config.toml
n_layer = 9
d_model = 96
n_head = 3
n_kv_head = 3
head_dim = 32
d_mlp = 384
vocab_size = 4096
activation = "tanh_gelu"
norm = "layernorm"
norm_place = "pre"
norm_eps = 1e-05
positions = "learned"
qk_norm = false
attn_scale = 0.177
bias = "all"
tie_embeddings = false
parallel_block = false
extras = ["capped logits"]
init = "normal"
init_std_qkv = 0.0208
init_std_o = 0.00491
init_std_up = 0.0208
init_std_down = 0.00491
optimizer = "soap_variant"
lr = 0.00793
beta1 = 0.95
beta2 = 0.95
weight_decay = 0.03
lr_head = 0.01
grad_clip = 2.0
warmup_steps = 200
schedule = "wsd"
decay_fraction = 0.896
decay_shape = "linear"
final_lr_fraction = 0.0
batch_tokens = 32768
seq_len = 256
doc_mask = true
train_tokens = 112700000
steps = 3440
dataset = "wikipedia_en"
Each number is 50 + 10 x the weight over its row's rms, rounded and kept within 0 to 99. Layers, rows and columns count from 0. The size before them is the row's rms in percent of the matrix's.

# layer 4 MLP down (transposed), 384x96, rms 0.259, rows 289-338, columns 32-63
097:59 50 33 49 54 40 28 56 65 59 66 48 51 40 48 47 56 64 53 51 43 40 60 44 43 43 68 47 34 43 41 39
117:54 54 43 58 65 51 39 64 68 28 41 29 59 49 64 30 35 47 48 57 53 55 49 45 57 28 62 45 44 43 48 61
098:45 46 54 54 66 40 46 59 52 40 37 54 37 48 58 67 50 53 51 41 42 51 65 74 47 45 49 66 69 34 29 58
090:56 52 43 53 39 38 55 30 38 53 43 57 38 46 45 54 55 52 51 61 48 50 47 32 31 48 50 43 46 55 67 52
098:39 43 51 56 44 44 46 36 50 43 46 58 37 60 65 49 25 32 45 49 38 47 50 44 39 30 32 41 48 54 47 29
086:58 48 48 43 30 53 40 54 68 51 45 57 39 56 73 65 37 47 45 63 38 30 41 55 54 49 39 55 38 52 44 63
098:62 40 35 68 60 52 34 37 45 61 48 44 51 58 43 27 34 55 49 31 42 52 59 44 67 45 56 51 38 36 58 41
102:48 53 63 42 49 61 32 58 58 62 62 52 18 65 46 57 45 51 70 37 66 46 59 58 32 46 56 49 57 56 41 65
101:50 48 42 41 48 57 61 41 80 70 66 58 29 44 51 59 57 61 45 41 49 59 50 67 46 51 57 56 52 35 61 50
103:65 46 45 65 61 43 41 51 38 50 55 56 60 51 45 63 56 46 37 41 39 59 40 43 47 32 59 34 65 38 66 32
092:49 40 38 47 42 41 64 56 57 49 58 57 71 40 36 62 65 37 34 57 46 45 58 42 55 55 49 62 48 47 39 42
101:38 43 38 63 49 33 48 34 57 50 57 69 49 43 52 53 64 59 41 45 47 62 62 58 54 45 39 46 49 32 49 34
125:64 42 58 55 34 54 52 44 60 37 57 33 49 56 74 44 46 55 52 50 56 52 52 38 48 49 47 58 62 50 30 45
110:52 49 44 61 48 48 46 34 28 76 42 64 46 51 59 38 49 59 58 44 62 56 45 41 50 34 42 39 43 63 44 64
102:53 71 51 36 70 38 56 56 66 54 49 69 54 43 62 60 51 54 30 47 54 53 41 65 47 64 46 31 52 40 49 54
105:37 66 53 43 47 41 53 54 50 52 62 51 63 55 37 70 58 52 62 52 59 49 70 34 38 36 64 47 58 43 66 54
099:60 47 46 41 49 52 47 53 54 47 33 35 32 64 59 30 58 42 43 60 32 49 64 29 37 49 58 43 36 56 51 41
103:49 46 67 56 60 55 59 19 47 46 62 48 44 48 69 35 54 43 42 41 36 33 31 43 40 58 43 41 51 45 48 55
101:53 53 46 53 41 47 45 60 55 47 54 58 63 61 56 29 53 49 34 51 51 54 62 39 44 47 44 45 32 49 60 62
103:62 40 50 39 23 53 51 56 51 41 50 53 28 47 47 51 40 70 54 46 46 45 52 66 51 33 45 49 49 67 59 49
112:54 45 51 51 36 44 19 51 60 57 55 42 53 54 51 62 54 47 54 50 45 61 48 41 63 54 44 41 50 45 36 49
113:59 49 68 56 48 51 38 40 43 40 66 57 46 44 48 70 50 52 34 55 67 55 52 49 59 53 45 66 42 47 45 45
109:45 55 48 52 45 58 64 47 25 34 47 46 54 51 50 46 66 31 54 58 52 64 49 50 41 63 45 54 57 56 45 60
096:58 31 50 55 42 55 49 46 44 52 34 44 49 48 40 68 43 51 41 57 34 48 24 42 56 53 54 34 52 62 42 48
083:43 52 46 59 53 69 32 42 44 52 64 63 46 56 54 52 41 65 59 47 49 52 57 44 58 60 50 62 46 51 23 33
119:49 49 57 63 36 35 65 42 54 62 47 44 41 63 53 65 30 54 52 42 40 54 36 54 68 51 41 51 41 63 47 43
105:52 48 45 62 48 44 60 46 38 36 54 50 63 54 45 43 41 83 46 53 51 39 54 55 41 48 30 45 58 50 48 43
124:53 33 40 61 43 56 51 68 41 53 28 52 42 39 47 52 69 45 35 41 42 55 47 41 46 77 36 53 47 43 40 45
084:56 43 46 57 55 54 53 60 51 69 28 43 41 34 58 44 55 61 51 35 42 50 79 54 46 51 45 54 30 66 56 53
103:54 49 41 48 72 54 39 53 44 52 47 53 55 45 51 64 51 46 58 51 47 64 70 49 41 36 63 43 45 45 40 61
072:51 48 48 64 51 58 33 57 51 50 46 56 50 48 40 51 44 46 44 58 59 53 47 58 47 52 55 44 40 64 34 57
092:33 53 25 42 41 46 57 50 54 50 45 51 66 46 37 29 50 45 51 55 63 52 49 43 39 58 47 37 29 46 55 53
087:30 48 50 50 58 35 43 54 63 40 54 50 46 62 51 38 44 36 45 47 38 56 63 66 67 53 42 67 43 48 54 44
101:39 54 75 45 59 56 41 39 54 52 45 62 42 48 51 33 61 39 47 46 39 61 60 46 58 37 51 47 46 54 55 49
094:70 47 54 39 65 48 40 56 39 50 44 48 50 46 47 55 41 67 73 63 45 48 51 61 40 64 56 48 64 48 49 43
099:56 48 35 69 47 53 36 39 53 53 53 64 56 61 59 44 55 47 48 47 44 43 39 56 46 40 62 47 70 54 54 53
095:46 37 49 64 49 48 41 59 70 32 54 42 59 34 52 62 50 55 56 52 56 36 50 50 37 63 51 67 59 54 46 56
102:64 42 60 50 55 60 46 51 47 60 46 53 43 57 45 34 44 41 46 44 53 37 33 73 46 39 62 48 47 64 59 59
101:43 49 43 36 48 43 47 47 48 55 49 46 57 76 58 49 47 44 54 54 39 47 34 46 41 75 43 61 49 46 51 46
100:49 72 49 75 57 47 41 54 66 63 41 51 51 39 31 54 40 46 35 58 55 41 49 54 46 62 39 32 47 39 59 38
084:46 34 51 46 39 44 53 56 47 41 48 49 32 57 49 46 41 52 51 45 40 43 52 30 44 34 62 58 47 61 45 42
091:47 49 46 57 56 53 51 44 49 52 61 61 44 44 49 40 47 33 58 42 58 57 57 47 39 52 61 41 52 51 58 29
099:37 44 44 46 63 56 47 59 42 36 56 40 44 51 45 45 58 55 44 42 40 65 41 87 37 53 68 55 54 63 41 56
105:54 70 53 61 54 57 75 62 58 48 42 29 52 53 47 50 41 37 49 45 44 50 51 40 66 56 29 41 43 56 34 47
087:48 33 38 44 59 52 58 52 59 65 40 65 46 35 57 55 48 51 48 56 17 55 48 35 52 44 61 51 55 49 50 53
092:43 37 47 43 44 64 55 62 42 49 44 51 57 48 46 37 43 56 51 54 66 37 68 46 53 52 48 64 64 46 75 63
086:59 44 45 46 66 37 44 59 50 37 57 43 52 35 58 39 69 55 47 50 49 45 51 52 34 47 39 57 54 33 64 40
126:51 43 26 48 48 31 55 46 51 45 50 73 65 50 56 49 43 65 41 60 35 47 39 51 62 50 47 51 52 51 67 48
107:46 39 80 36 48 65 39 41 58 55 78 51 55 51 39 51 35 57 46 55 58 45 64 37 46 37 56 54 38 47 25 33
103:54 65 56 54 40 55 59 47 59 65 18 55 69 48 61 48 53 67 46 71 51 61 58 48 57 62 52 60 46 57 68 48
# layer 4 MLP up, 384x96, rms 0.264, rows 290-339, columns 32-63
120:61 53 24 34 50 56 47 47 46 50 52 42 60 52 74 58 30 35 44 57 26 53 49 49 54 55 54 43 54 58 51 43
099:52 55 46 43 41 41 44 54 47 43 32 43 23 59 36 39 50 49 53 47 58 49 56 49 63 37 44 65 47 50 56 76
094:46 47 59 52 59 51 47 51 43 52 42 53 43 48 46 63 53 36 60 35 64 68 53 36 50 47 47 41 69 55 58 36
097:31 65 42 53 41 42 62 65 38 45 51 58 50 60 65 50 49 60 51 61 62 46 54 53 36 47 57 56 61 48 49 73
089:41 42 59 56 66 54 59 38 49 58 56 47 70 47 51 45 48 45 49 35 49 68 34 60 50 46 57 40 73 52 68 48
104:48 64 51 46 27 62 42 54 46 55 38 46 66 51 59 72 54 38 58 46 43 48 58 59 43 52 48 42 58 39 62 29
098:43 53 45 54 60 60 33 42 54 50 41 65 38 64 58 56 47 43 38 60 47 71 50 63 48 57 38 71 49 48 57 45
098:56 63 53 45 61 77 37 54 56 64 64 37 40 71 51 48 38 48 50 44 42 36 44 45 64 44 57 63 63 49 53 48
102:72 65 31 36 33 67 53 40 45 43 26 44 56 54 47 48 63 47 49 52 48 56 51 48 49 41 50 61 41 61 57 53
081:47 51 33 71 40 36 45 61 53 40 67 54 45 61 34 59 47 52 32 51 57 47 37 50 45 44 50 75 42 49 61 63
101:78 42 47 48 52 69 42 42 62 43 58 78 45 53 48 64 44 32 52 60 55 41 45 35 51 53 73 57 47 62 40 57
114:64 54 74 49 57 50 62 50 53 31 49 45 50 65 47 61 49 43 36 53 56 49 44 33 51 50 55 74 46 51 42 38
108:39 61 43 39 56 29 63 39 47 62 36 51 46 63 68 62 44 61 42 50 47 48 41 39 31 33 42 53 51 48 41 49
095:62 51 61 45 53 50 60 58 42 37 43 56 28 50 43 56 68 49 54 52 42 37 21 38 61 57 49 57 51 74 59 62
105:38 60 48 48 46 63 39 35 54 42 66 42 48 34 48 52 43 45 47 35 53 39 38 61 67 57 52 47 39 42 42 51
118:73 41 56 57 48 49 53 22 47 48 49 55 46 52 72 49 45 43 52 42 43 60 55 41 52 52 42 51 30 41 42 40
102:40 47 42 57 38 39 38 46 65 52 52 35 29 52 49 65 70 49 70 59 59 44 47 29 62 67 44 63 61 44 53 48
107:67 58 46 47 49 45 50 48 60 49 34 48 62 48 55 55 50 57 55 61 49 40 67 60 51 55 50 43 57 49 48 57
109:47 55 42 54 41 53 43 18 55 45 48 63 27 42 47 52 43 63 52 44 67 66 43 52 51 33 37 58 57 40 42 41
107:62 44 56 54 41 50 45 42 56 43 66 49 47 36 50 51 42 57 64 69 67 56 52 37 53 49 64 56 53 64 62 51
106:47 36 62 74 46 35 60 57 58 22 56 48 39 58 69 59 40 46 42 50 55 65 61 54 54 26 46 60 60 30 53 67
100:49 43 61 65 45 63 52 64 54 53 39 41 59 57 66 32 54 69 61 50 59 42 38 49 56 46 64 66 29 44 55 57
070:43 60 27 57 40 66 51 38 55 66 65 49 56 39 64 47 41 65 62 46 61 42 36 46 48 50 49 74 60 42 50 56
084:53 45 66 66 39 62 51 58 29 38 48 39 65 61 40 39 68 48 50 43 47 55 30 43 54 65 50 32 41 49 43 46
123:45 49 52 48 45 50 70 44 36 51 23 26 45 59 69 39 42 44 54 50 46 60 56 44 63 49 51 30 40 53 47 49
111:31 50 71 51 44 59 37 67 60 65 50 37 33 67 50 47 48 38 49 55 43 45 30 57 46 40 53 69 46 50 41 56
109:53 48 35 60 60 61 56 42 36 44 28 56 40 49 46 62 54 46 55 77 51 49 52 55 34 63 40 38 46 59 54 60
088:53 47 60 47 27 47 41 40 47 35 52 50 50 57 56 56 41 50 50 50 65 35 57 50 75 47 50 54 55 50 55 65
109:48 51 46 56 46 52 46 55 51 54 55 38 56 66 42 53 38 50 46 64 54 40 50 33 50 41 55 56 66 63 53 43
073:49 43 63 59 46 57 56 52 54 64 54 49 58 68 40 49 45 54 54 62 43 54 51 39 45 54 41 46 67 39 52 43
096:54 52 45 59 48 52 45 43 59 47 44 42 53 56 44 39 44 56 70 34 52 58 51 66 55 50 48 61 60 32 56 48
089:56 66 36 54 56 67 62 46 44 51 43 58 67 34 47 46 55 53 45 46 60 57 44 60 31 56 60 36 59 54 49 40
111:48 35 60 48 56 48 57 27 33 51 50 58 33 49 65 51 55 43 43 58 30 45 58 41 54 31 56 56 38 54 25 60
093:54 54 65 31 33 60 42 56 54 48 54 57 44 48 30 49 58 53 35 55 63 39 43 23 40 52 33 55 43 50 61 61
098:36 45 53 42 50 58 56 71 55 32 36 30 61 72 63 31 49 46 53 31 49 53 45 55 60 53 45 46 59 52 40 54
098:50 25 64 60 48 44 47 41 33 57 62 58 53 38 61 51 48 48 44 34 58 50 57 49 44 55 41 59 46 50 63 40
129:41 53 59 58 40 40 66 41 64 39 40 42 37 47 53 49 40 65 66 39 43 59 52 71 47 74 59 47 42 56 46 62
105:35 45 31 41 43 68 65 55 55 38 31 48 49 62 74 45 41 53 39 44 48 59 47 34 45 57 64 44 46 36 55 38
102:64 53 68 68 43 37 61 51 57 41 37 37 51 53 54 65 50 53 47 58 65 55 59 64 38 51 58 48 29 42 52 46
106:43 53 45 28 60 47 49 66 51 58 42 56 51 60 37 46 51 54 47 62 49 59 46 62 44 59 59 52 60 41 42 36
097:54 69 63 52 43 46 53 36 60 35 38 51 61 47 44 49 34 85 60 56 45 36 42 65 62 34 56 62 68 46 55 40
101:48 53 59 40 32 51 59 49 36 37 43 53 47 57 64 63 58 40 45 83 57 53 54 55 57 49 65 42 67 50 57 41
106:60 45 64 52 38 60 51 49 47 50 43 48 30 41 55 48 46 48 29 47 54 43 54 33 67 47 56 51 49 57 33 38
098:41 66 42 51 43 60 50 37 31 37 50 52 58 60 55 47 40 40 36 45 42 35 63 45 53 50 34 46 69 43 48 61
078:39 43 30 67 53 52 37 41 38 44 57 68 51 62 52 58 32 28 33 41 58 48 51 55 42 47 36 70 66 27 59 53
087:61 52 62 55 40 54 52 58 45 57 31 55 46 41 44 51 54 51 32 60 49 43 47 67 55 61 59 46 35 47 37 57
123:51 48 37 52 49 47 69 39 54 47 47 55 50 66 51 52 34 59 55 56 47 79 45 53 51 46 50 37 65 42 55 39
099:39 70 64 60 42 63 43 33 63 34 61 50 65 32 45 42 59 68 48 53 35 47 52 67 48 41 58 47 47 60 55 50
086:27 59 56 50 63 45 49 50 52 56 39 48 39 54 38 52 59 51 58 65 54 57 48 43 46 61 54 24 49 56 52 48
114:58 38 59 38 52 41 62 40 54 36 49 45 50 48 63 59 47 74 45 51 47 63 34 40 55 57 57 40 58 44 46 50